config.toml
n_layer = 12
d_model = 160
n_head = 8
n_kv_head = 8
head_dim = 32
d_mlp = 640
vocab_size = 2048
activation = "gelu"
norm = "rmsnorm"
norm_place = "pre"
norm_eps = 1e-06
positions = "rope"
rope_base = 10000.0
rope_fraction = 0.5
qk_norm = true
attn_scale = 0.178
bias = "all"
tie_embeddings = "early"
parallel_block = false
extras = ["local attention windows", "paired heads", "gated attention", "value embeddings", "a smear gate", "skips across layers", "capped logits"]
init = "normal"
init_std_qkv = 0.06
init_std_o = 0.0122
init_std_up = 0.06
init_std_down = 0.0122
init_out_by_depth = true
optimizer = "muon_variant"
lr = 0.0116
lr_mult_o = 4.0
beta1 = 0.9
lr_head = 0.0108
warmup_steps = 77
schedule = "wsd"
decay_fraction = 0.734
decay_shape = "linear"
final_lr_fraction = 0.1
batch_tokens = 65536
seq_len = 2048
doc_mask = true
train_tokens = 202200000
steps = 3086
dataset = "wikipedia_en"
Each number is 500 + 50 x the weight over its row's rms, rounded and kept within 0 to 999. Layers, rows and columns count from 0. Numbers have three digits each. The size before them is the row's rms in percent of the matrix's.

# layer 5 attention key, 256x160, rms 0.0504, rows 168-191, columns 80-159
068:558504469487563537490499569555521577549523400520513514488445525476527483542449422466515447518475536533449547471459516494451445567449516531633538536508554509491470415476468539455462475443556505513551572485490531498417546555441550437530534450
089:472488491444525559573492431455475516511511504493491494434482459500539517437369474519485424444482459511609498329570455539624543452572512534509519526556504537513482471533491513611512469560487500485526431522462536527520454476515438533423470567
063:462483597538449536537534529511533521469527520483512551490430493493414526494508557519467421539537573406472438547481499545504511507545557526410508517580462459509517515491424549406515503508529527516511599601432504561559410510517487537505449522
109:477509477548446528484504562531503493498524544552483476503536458480501453526589552441539489532518558525429497590468527514370490508356514504512536556427488495495525480479452530428476469428499534493532527423475488486439562510475562446539466439
090:548559503528438467386465530521511514496461496457479416594555544475440447530538534496453468595520604513426508611473412519379561519420493469508498532461497471502481576457526489498564423447535456533474578468458453506496540515548499456439498474
140:548448479419542483477532547515469468449492496429517488579495588438464534472521453445492512398533583448571515407449568518462498457467457536480508627435508500459531524438544510527505479456492410524489481466397433388487434536539555439579428508
090:506487554528481476536526547538496387583505517482473506491554470480452453514520497504410532520456454515526470530528577542507516417383506489592436471431562421508495528449456420472376514506619522555477503493428583476445471520506568432507509558
098:459516482528520524514510443491460466604482557521516468459452534478509513484547546553489492504419451475451455578517535507504454528521495401529518459533479516472506410510474574458498491497529584464499589466605603602554558535533469502478567435
108:416506503608371475389524423526533502544483448530578472464496411471536528505455547521473494496441446480500388542498526456606542537464551458552539442538388474556451531549512572516488486575492510394561495554531641493545570528519396538505534442
099:474486448489529530486563506517545449446523422477495546529476500441465493542562495521581489490594538483563529386381529570515512572468555545398524553528545504440471554629553573472453505422569471466538540539477550496499441526467557476432455467
119:438481550570544436542450413483494507550483547548529490442534445527502502520457581557492490514406434562443411618504450417482504500516507456596496382485502457492537438413517493449499534449505586485504489550611509599492555495508438554521576504
090:467406553586463555493404461483498534552421553564484441510495559493534477412481500501499567483465389470491453543456486574590410514520530499514461408532570476437441517496489467495548448610502546458459563488579524458511541506550405552544501472
097:462572551463558445581408479422514521542518529484492475499493479484453448522523564468584469511485461560484486657535413369434476490476518503506474496531552545557479509431432572499456576391516551555500510541543498629430499488473517450479497467
089:428488538543485445476442555594444540386371409567524531511490466517405567538556489469434504511537518462533385484431483412517578520467562495498437448510525490480502527464461512379526491464557406474617392448421483458421516333518440532537542504
102:593462427462536486461494522442550491577518483351460430487509555463581507477485511491505490484525531563479594389483494534416475494525467473402420532512562528544457588546440570582487508551484509409578533590473471465574442586366580452497454529
090:560573418407468506559600574489573569465599509395554496482435484445463538526489560611506412452536510450480462447539451489451476470419530493512555430511487508541520484490549500548560436572594441523573469469458468520499466439573602503545446394
086:481461519447558506516502602462546435474510416483456469492517586434487478478446453455463503519494516572597507505412562557459479548525523465479545466441569456486540471514556466453536538490608387621452499500500551469461479537535538521543546526
101:518469393427530536517555564482540458437577547415436502495495489416507496440557408444504534547513525512551533435486572567479459575531422482490472503404593555421513530539566476427565489444569424484454508486432479492508502510511489454523429392
096:581471483516488513494598656492574409523514474468414533589531467459531606634524405582515531480535521493513550427434568564605515436510524500528516503493466480461493511480528509547488532438515419466509498485468506462551487465412538405488486527
100:487558535486493493453544450403504626465523559563552471452370525495512458467470557480453531491458443513431398525580449496505549502527490468533485505528510507452569387470554468446485481486503580541483526477553469506390597497565502563446609383
097:392451477629553526559494461615489520468491472482542485507524455509471516561563488508476454501446397532506410604476564494566499533425532451519448442490543476517408559537531518513443553531507553433530474512486512587523551472543499520488486448
086:585477361440552464465473607461569503470569450439487549486463585467513482534456439473411494473432561462472490464445439467427477548463395492506446439552544527473598533472555447501550440500563394448472475452468486484504447568475460435529452500
081:436491568580444527505524545502460486464351481460519466507536507415441529486548502478446515552523540516590543588448538487436397455556485476430418569580483498452473461468561432469570486594517526595483539469480551576451499434461484590579557502
094:446529591501499486433365464527349487460459527489498441462466508497440497535473526433551497529450469534516470428555400520565537510563470578515474492540512464474493500484514440485547499423559497506456503445548544465398540392478466472437483434
# layer 5 attention query, 256x160, rms 0.0503, rows 169-191, columns 80-159
091:580539510436481502454460576521516506520578515475487455481609586482481509447439457479517512533597594504557574456530479557544540464458542516477520610480492551510561554479452540553508502527419413526461468555485396531580477353572557524409533494
105:505439513482546567555471517521431438404508429536432388517476503411464492509499449480415523561479479511550483492519492515520509454472469506433493507417438522583512487428526494472383520524580494534462497557411483526421481407610580568485418499
127:446479567561508446558549437569466413535453553514556539451518452450549480518538549519513521516506432435415488510545502424486519534414481495539450413494428500434465457548577455550406540504534586448497512475520523524490557557455440461452499506
097:478488562512549392549481475566495495580461493514490456507511403379575437532456552584483543553445490529473419596530504511479487520376568539559493448467495448514516490485498550523402475529499517458468438461422541467525643456511533496426497532
109:455450625565492424494508510550454562534465539508511640548531448487457500468495532516544506472462484439551531569525505522493430402464509461562394519469482506537484530447526518561597477468455479573530522429464505447514433434489505483461542502
097:461591497528545413489517510472519588493465516508448574587490495435479421547561474459387503494416460459526491398516511442460514472526451440458489509533488499511493551467535506541506558493617442531472493525481403427476455621557500496516434518
104:496496419563552501556485423436382463559505585509594518485405588477530558519574530445476429541459505475453496468497508491526449498482469583461498503524421558499506541522545433487468543499573543487468513394543465587610550603559410518577463476
112:601523451487504454522515469450547491535526467495532482502525527509526592583463452455554435582448537512520433508552457487576413598641439487454556488483529612548463581446453414580496572527538412443541464538597554570568489531490514456582510540
116:450489512426541405578480547493500568467535586442529542514471471447458613558517494577540533480517574476549510482480455537362491584509515519432403565416589523538521533559514555472440535458505510546437564509609571401499471499400536420381506471
105:509448461442574457582481452387480510532511427512542559537510569525552555478462537475459507445548483503475510514455492442551489523476503538490493455572512429489601548441427462423603468514530525452546468535497526587543541536460464494601465524
098:553484522565513598421448353436575479545557437528471387564532604515462465562486488473495547462492502564393443507548461504532398441496514460524488493534531478466479523504460501547558485511550498511510538430516480489524514590502468569599468596
097:535506484434471503521497446494543425555564497372509531529472541470512578495524516513489506396586472552552434436414542412503564463460514583544543459414502579426549514520545505442497460462502542544499593479520500468483495536473569478581489571
102:569552492439431449584405561505454552525402493440445515576547534651513538501475509446501517519540592527567421506476485479524445542593491466483485543489529577555547533463396436504545556578549533493595448530411495502447511391531577501477430454
104:496514504512492536494446449432526564498458584624495586478570509455457477515436527546564461495448423527543480567494514526470531424396632577591458457510462451489385450440537403418589459531572487491480458486500511552552434465349447521547539495
101:486551469501539526589544505514525553475477486496544413424480423464516527509582584533411527533452517562480529543444456498490536513436512456503488572528567579497527454531509563450541444547527452437554437485490567521479541470530506478523494438
097:436464497586539476449473506449518516526579510530475450507456513487540409417511458525424489432534568594467592582462548511453484514563527533510481432477603422492564549487496493379493426464524428542393488440453469350545460502525506514516559572
100:455509424408427504469520473507531557522564607472435555485517424437408484471530506558572535584535617528423503504517537449470508504428560513473390492390532482480451493448543465479504595590514517481458538499441497460477519440477482416472480497
098:514566596497513429495491525512479555515450537566472486506534470545498577582537542595601513453478530492546467498522502445492631407433487501536442525458494506509507524476546570491447544441529427446524514512522462429483546559507541434373444508
112:470462511486481534474437450531528449529554435560493457502508612468594515542550493514471575451513412424422410496535504524506519517512390493481522444517420511484526417452478427442523578502496540556516565523493489504433532513532492595502495556
108:507524524472502465565533414481577589465532529411477471483496528542493527461518560453541475459447467453551446430547551517411438555553488453508487575517543525512506533508494465555529507430594498516455560523582433512454471575472539390530387512
098:507476505516434503491543464369497528443530360510450485543560477531528444570548514505462589508466524536435476520507509552387531478497546380627429449443547504545520459502513524535461377581536475479608444456540602441506507474486507517502539492
098:439563491460460468467459558475450523462436409459500426609560560460532506455578510473457454429490482505507532528460510518450512495526480463413475480493451548532526572447607496443573374529544524566563537475378423533504505614486484516610524515
104:507477449408491492475473572524430414474503507379463546562529518569457563596456470473485506423584548439534418432580475550520490465531468503474491502473535522520547461534473467467541536589552512530540500510561510502495458499494442495466431505
# layer 5 attention value, 256x160, rms 0.0625, rows 160-176, columns 80-159
091:454502502492530543556413491557556459533479523463525544526448481535525428491529490476483575559590491478476520549553520516423576479576514585583559528566538505436573565443574539572513481419424496485507448458487468515465459505551504464488495595
088:492568523581463422493464434583449493450507513487548542441519569446479489548550521411478497533477483373548412457530545521549541513517448437504444434529460411434549550475561568414454517524476469509432487484455422613433413483488509532512485559
093:509526464500443508487510494521535512567571423529494506519530533484524453504480389505471595499411505504453514461401545535448417531542503454563571519565495445521567582476466523481492465457470469546596494385559516404477508455482426554442499501
088:573406546411486461545471487586534540528531542536472522492550549465406495454535574471516463441479498516495454432496545514606392447493506562427503490440502424502515460542463512483479605537514527553501429490496512463534556484519516466446474513
088:506440480552451464446501522531608439531492466442474484428438567563546553527535523535401587428559438497551488534483535485468428498591435605467529578556466454437538592500498462405473553557392514515496632487461524474458513454566475458476555509
090:471550579544472420501566577558420514407457494392503394442501467457479484467461488596488475495536420494481398441500462468506572580569498423567488482493458530441470427494447557432486438563479481451544507462524462429453488449551468585440430474
088:503541477591528475527457472479586549531489535478482425462499523497474544487462525597596439564492581483589540541519431526438512496504511584582538529521406520565508461478487580417652465486475405531564517563493524533534477581545472558470495530
079:523476478530512450550552555479456505488464500500443434505650434480590565516520497468448480426545404575563458456498529471498513549523396599501589483509526467454545568462458531337507509483511511510518475516404480461500428566416522453538475509
091:447512465527597497469436448453455414536571460524514594499418535478549613415516430393573472575473477426462413592481529486519507509464558455408501613513523434379540488495517523486518579502502433569435514562498493580499487463562540501417512534
092:439542517482606498527503587515455508481485499558421647524393512476504487527410519392547541476562466519528492536409509507440469436563455497468467449465561508459522471510539515514490574463564614454483505489548482499463559478461478550508454555
086:440532508478568583516427537499553500581591455509554505529501483447536496476558527514451446538649555479451484515503583559496501446468513618480458528503512530601454517459479496463499564437489447466539512416528477458534504461470475527469569509
094:570460566479484544520516471476454551449486542512461542512546458495465433484503520531548499475469540553524534555561472489518561540523523501567413520442426427514382488526448520403487501463510534479465491500397428512506514507494500593527457503
088:498541551511438474429422484469526468538505458514508568470421529497532492558532491479471585457557454435516512463473507554649439487531487508479507501498492501572544402616458432373523571474462484494458551519487465539495405440408480548473468456
088:495503531556475477432434464468561549546497489612520501536475432488464557441572444403492527478493438458541489632521503429493473389516424501488390452487494412505566510544469478469562492555511568530423445577512484583545513523525530584491465496
086:566520596437431523483469466447536525493489541452516427471506484432506499480526527463471472469540510546406459502560442578488445531527494455465497572499506554531408515460453504486478490533459471541547479537450563407453384521568502480603485515
093:449557444465555525433469468567523491466535516565555546509493490486551468416495538367532554477518403538554535561495548511428430511499454585528571531604538495456458455538574494496597501429446468496512541447538548482597490493412462459472576436
107:577510589497512517492491564435516455493383505494434501532506554518500454481570636593504444448448528465471473500525516433509483570489475518485530547451548478447530487499450479487504442553435403463518471578513513481446524440487532495566532508
# layer 5 attention output (transposed), 256x160, rms 0.153, rows 160-176, columns 80-159
132:522578516506479481437686474494552516533482519487548472421521417500470547482530510548531431457523497515492545507504598460439490546567506542443454540615516423457562590558544487470553569514414554502551551463587551406464548500423461457516514375
117:382572522479468528497506581557549525447522521496478467520515495457438530530562488559498544498403440558454520651500500543481486500514425435435569465510489544498520432519513555463448582477484440575475566533443484548544505515538516497480446538
120:456476427524425484488546451531463473363432436470477409471494451510534572409487487458468473516538476545470598452543449470561505453483477586489570563465499506511474440467461486496440450545445561433460527538495496574482496510481518414505475474
111:519571459570506594577527448586455542474513450463500436467474527493629487455523478451560520606437465463425591422529462540519491502447475443493426497455519466441546503429568513514504500501473444455581530556428428550499468499523531533567573441
092:462446510511449490489549465553491544512580437443520529459605536494478533474503428473504509496477509362523480448516648500449570544410580461493576432518542555521552546563448474508501384467479472486526489520541421506549439524386460672457399473
152:430546473566495467520430479468480511607537428463529473529489543492511411566439481486526521342537429512487562470460394522528423486393480467567530514553488513506475464574416530525538459518469482518517576527470471478528502416543395529505504580
116:455477545496471495524388435424463602570426506518580456543385468530527473472598606490455506439592482456524505528467520552505514556496437411521482435480525498495504535579490457474541531423495517506388490499462500487571522505505512449519450587
120:527496473417505529475521596520396433534568481582527600526448531537482567473435450492500465515544566406463397450553508571479446499503596538548452523438439581575424485532485432593509454507542514442476462503620392510524479479570539589485486487
126:478465501552488513498435512556481651360464506410536390485523512525531492572522477460495505492414424527564522442521482478563440456463458449559498477517454523584496483503453489551528426514552570448533398432542499465506487483460537585531426424
136:508416520538569528464551501541472378513497519456491507469539389411495557596524384530557509521454577490458439500617537412397530520467593532487485320464520493367499576482539514489502484475520453500417465478614509517464440550494488448497540497
118:454501451486565476543504438535497621479521566500531460430416575473540479535515478486525493617475550520523437546483404483473497579459432364385468530526583528413581494495413523503514486552523479497601457487510541448433464453582564461538445490
112:537486593497531434507484477502489520525523494483499629484427544581541573511603530487467560472485463423442543470561491456477522509449506447468501543495468557490550579459524540520465460450506510490504483517506404453555484492490518417437548511
127:462493523508478507505588630497514357498504591433456464452521470528537500488470468548566504546529586562513530474482533457416591537542479430447515439551431515446617517443558595466584495519528427558525593519516536503546516567522627509493570479
129:427375495542489529549455488493482486387545499494515580481484608436635479494576509494419582599450567508474531488550512486530514598501530523486535517542446471545499517416519470520470486425555509476475541456529391499509539477563454553546549515
122:479535470421462463545526541508570561562451525481517558572500445653518528573488546444424455531520507439514495542451489471518548551467517433432522439513426511546554606422475491605491503569552452510547485531481535534439579478384491470418562488
116:545436610546556499498486534399437550531485608473530534538450430528522480500511523585477494437540482415499485462491475488485466547526521528477437386503448506537501491536457537434437517456557519536449480449536512497515518513572491479560468510
149:563531430426476504535461500464518488581506413508562524473452504509423471483425506510538541498520534488541581573563610586534438481476538494542469499435442534580536535394510536469519527505583522468493443538426661541496503504467482472496492456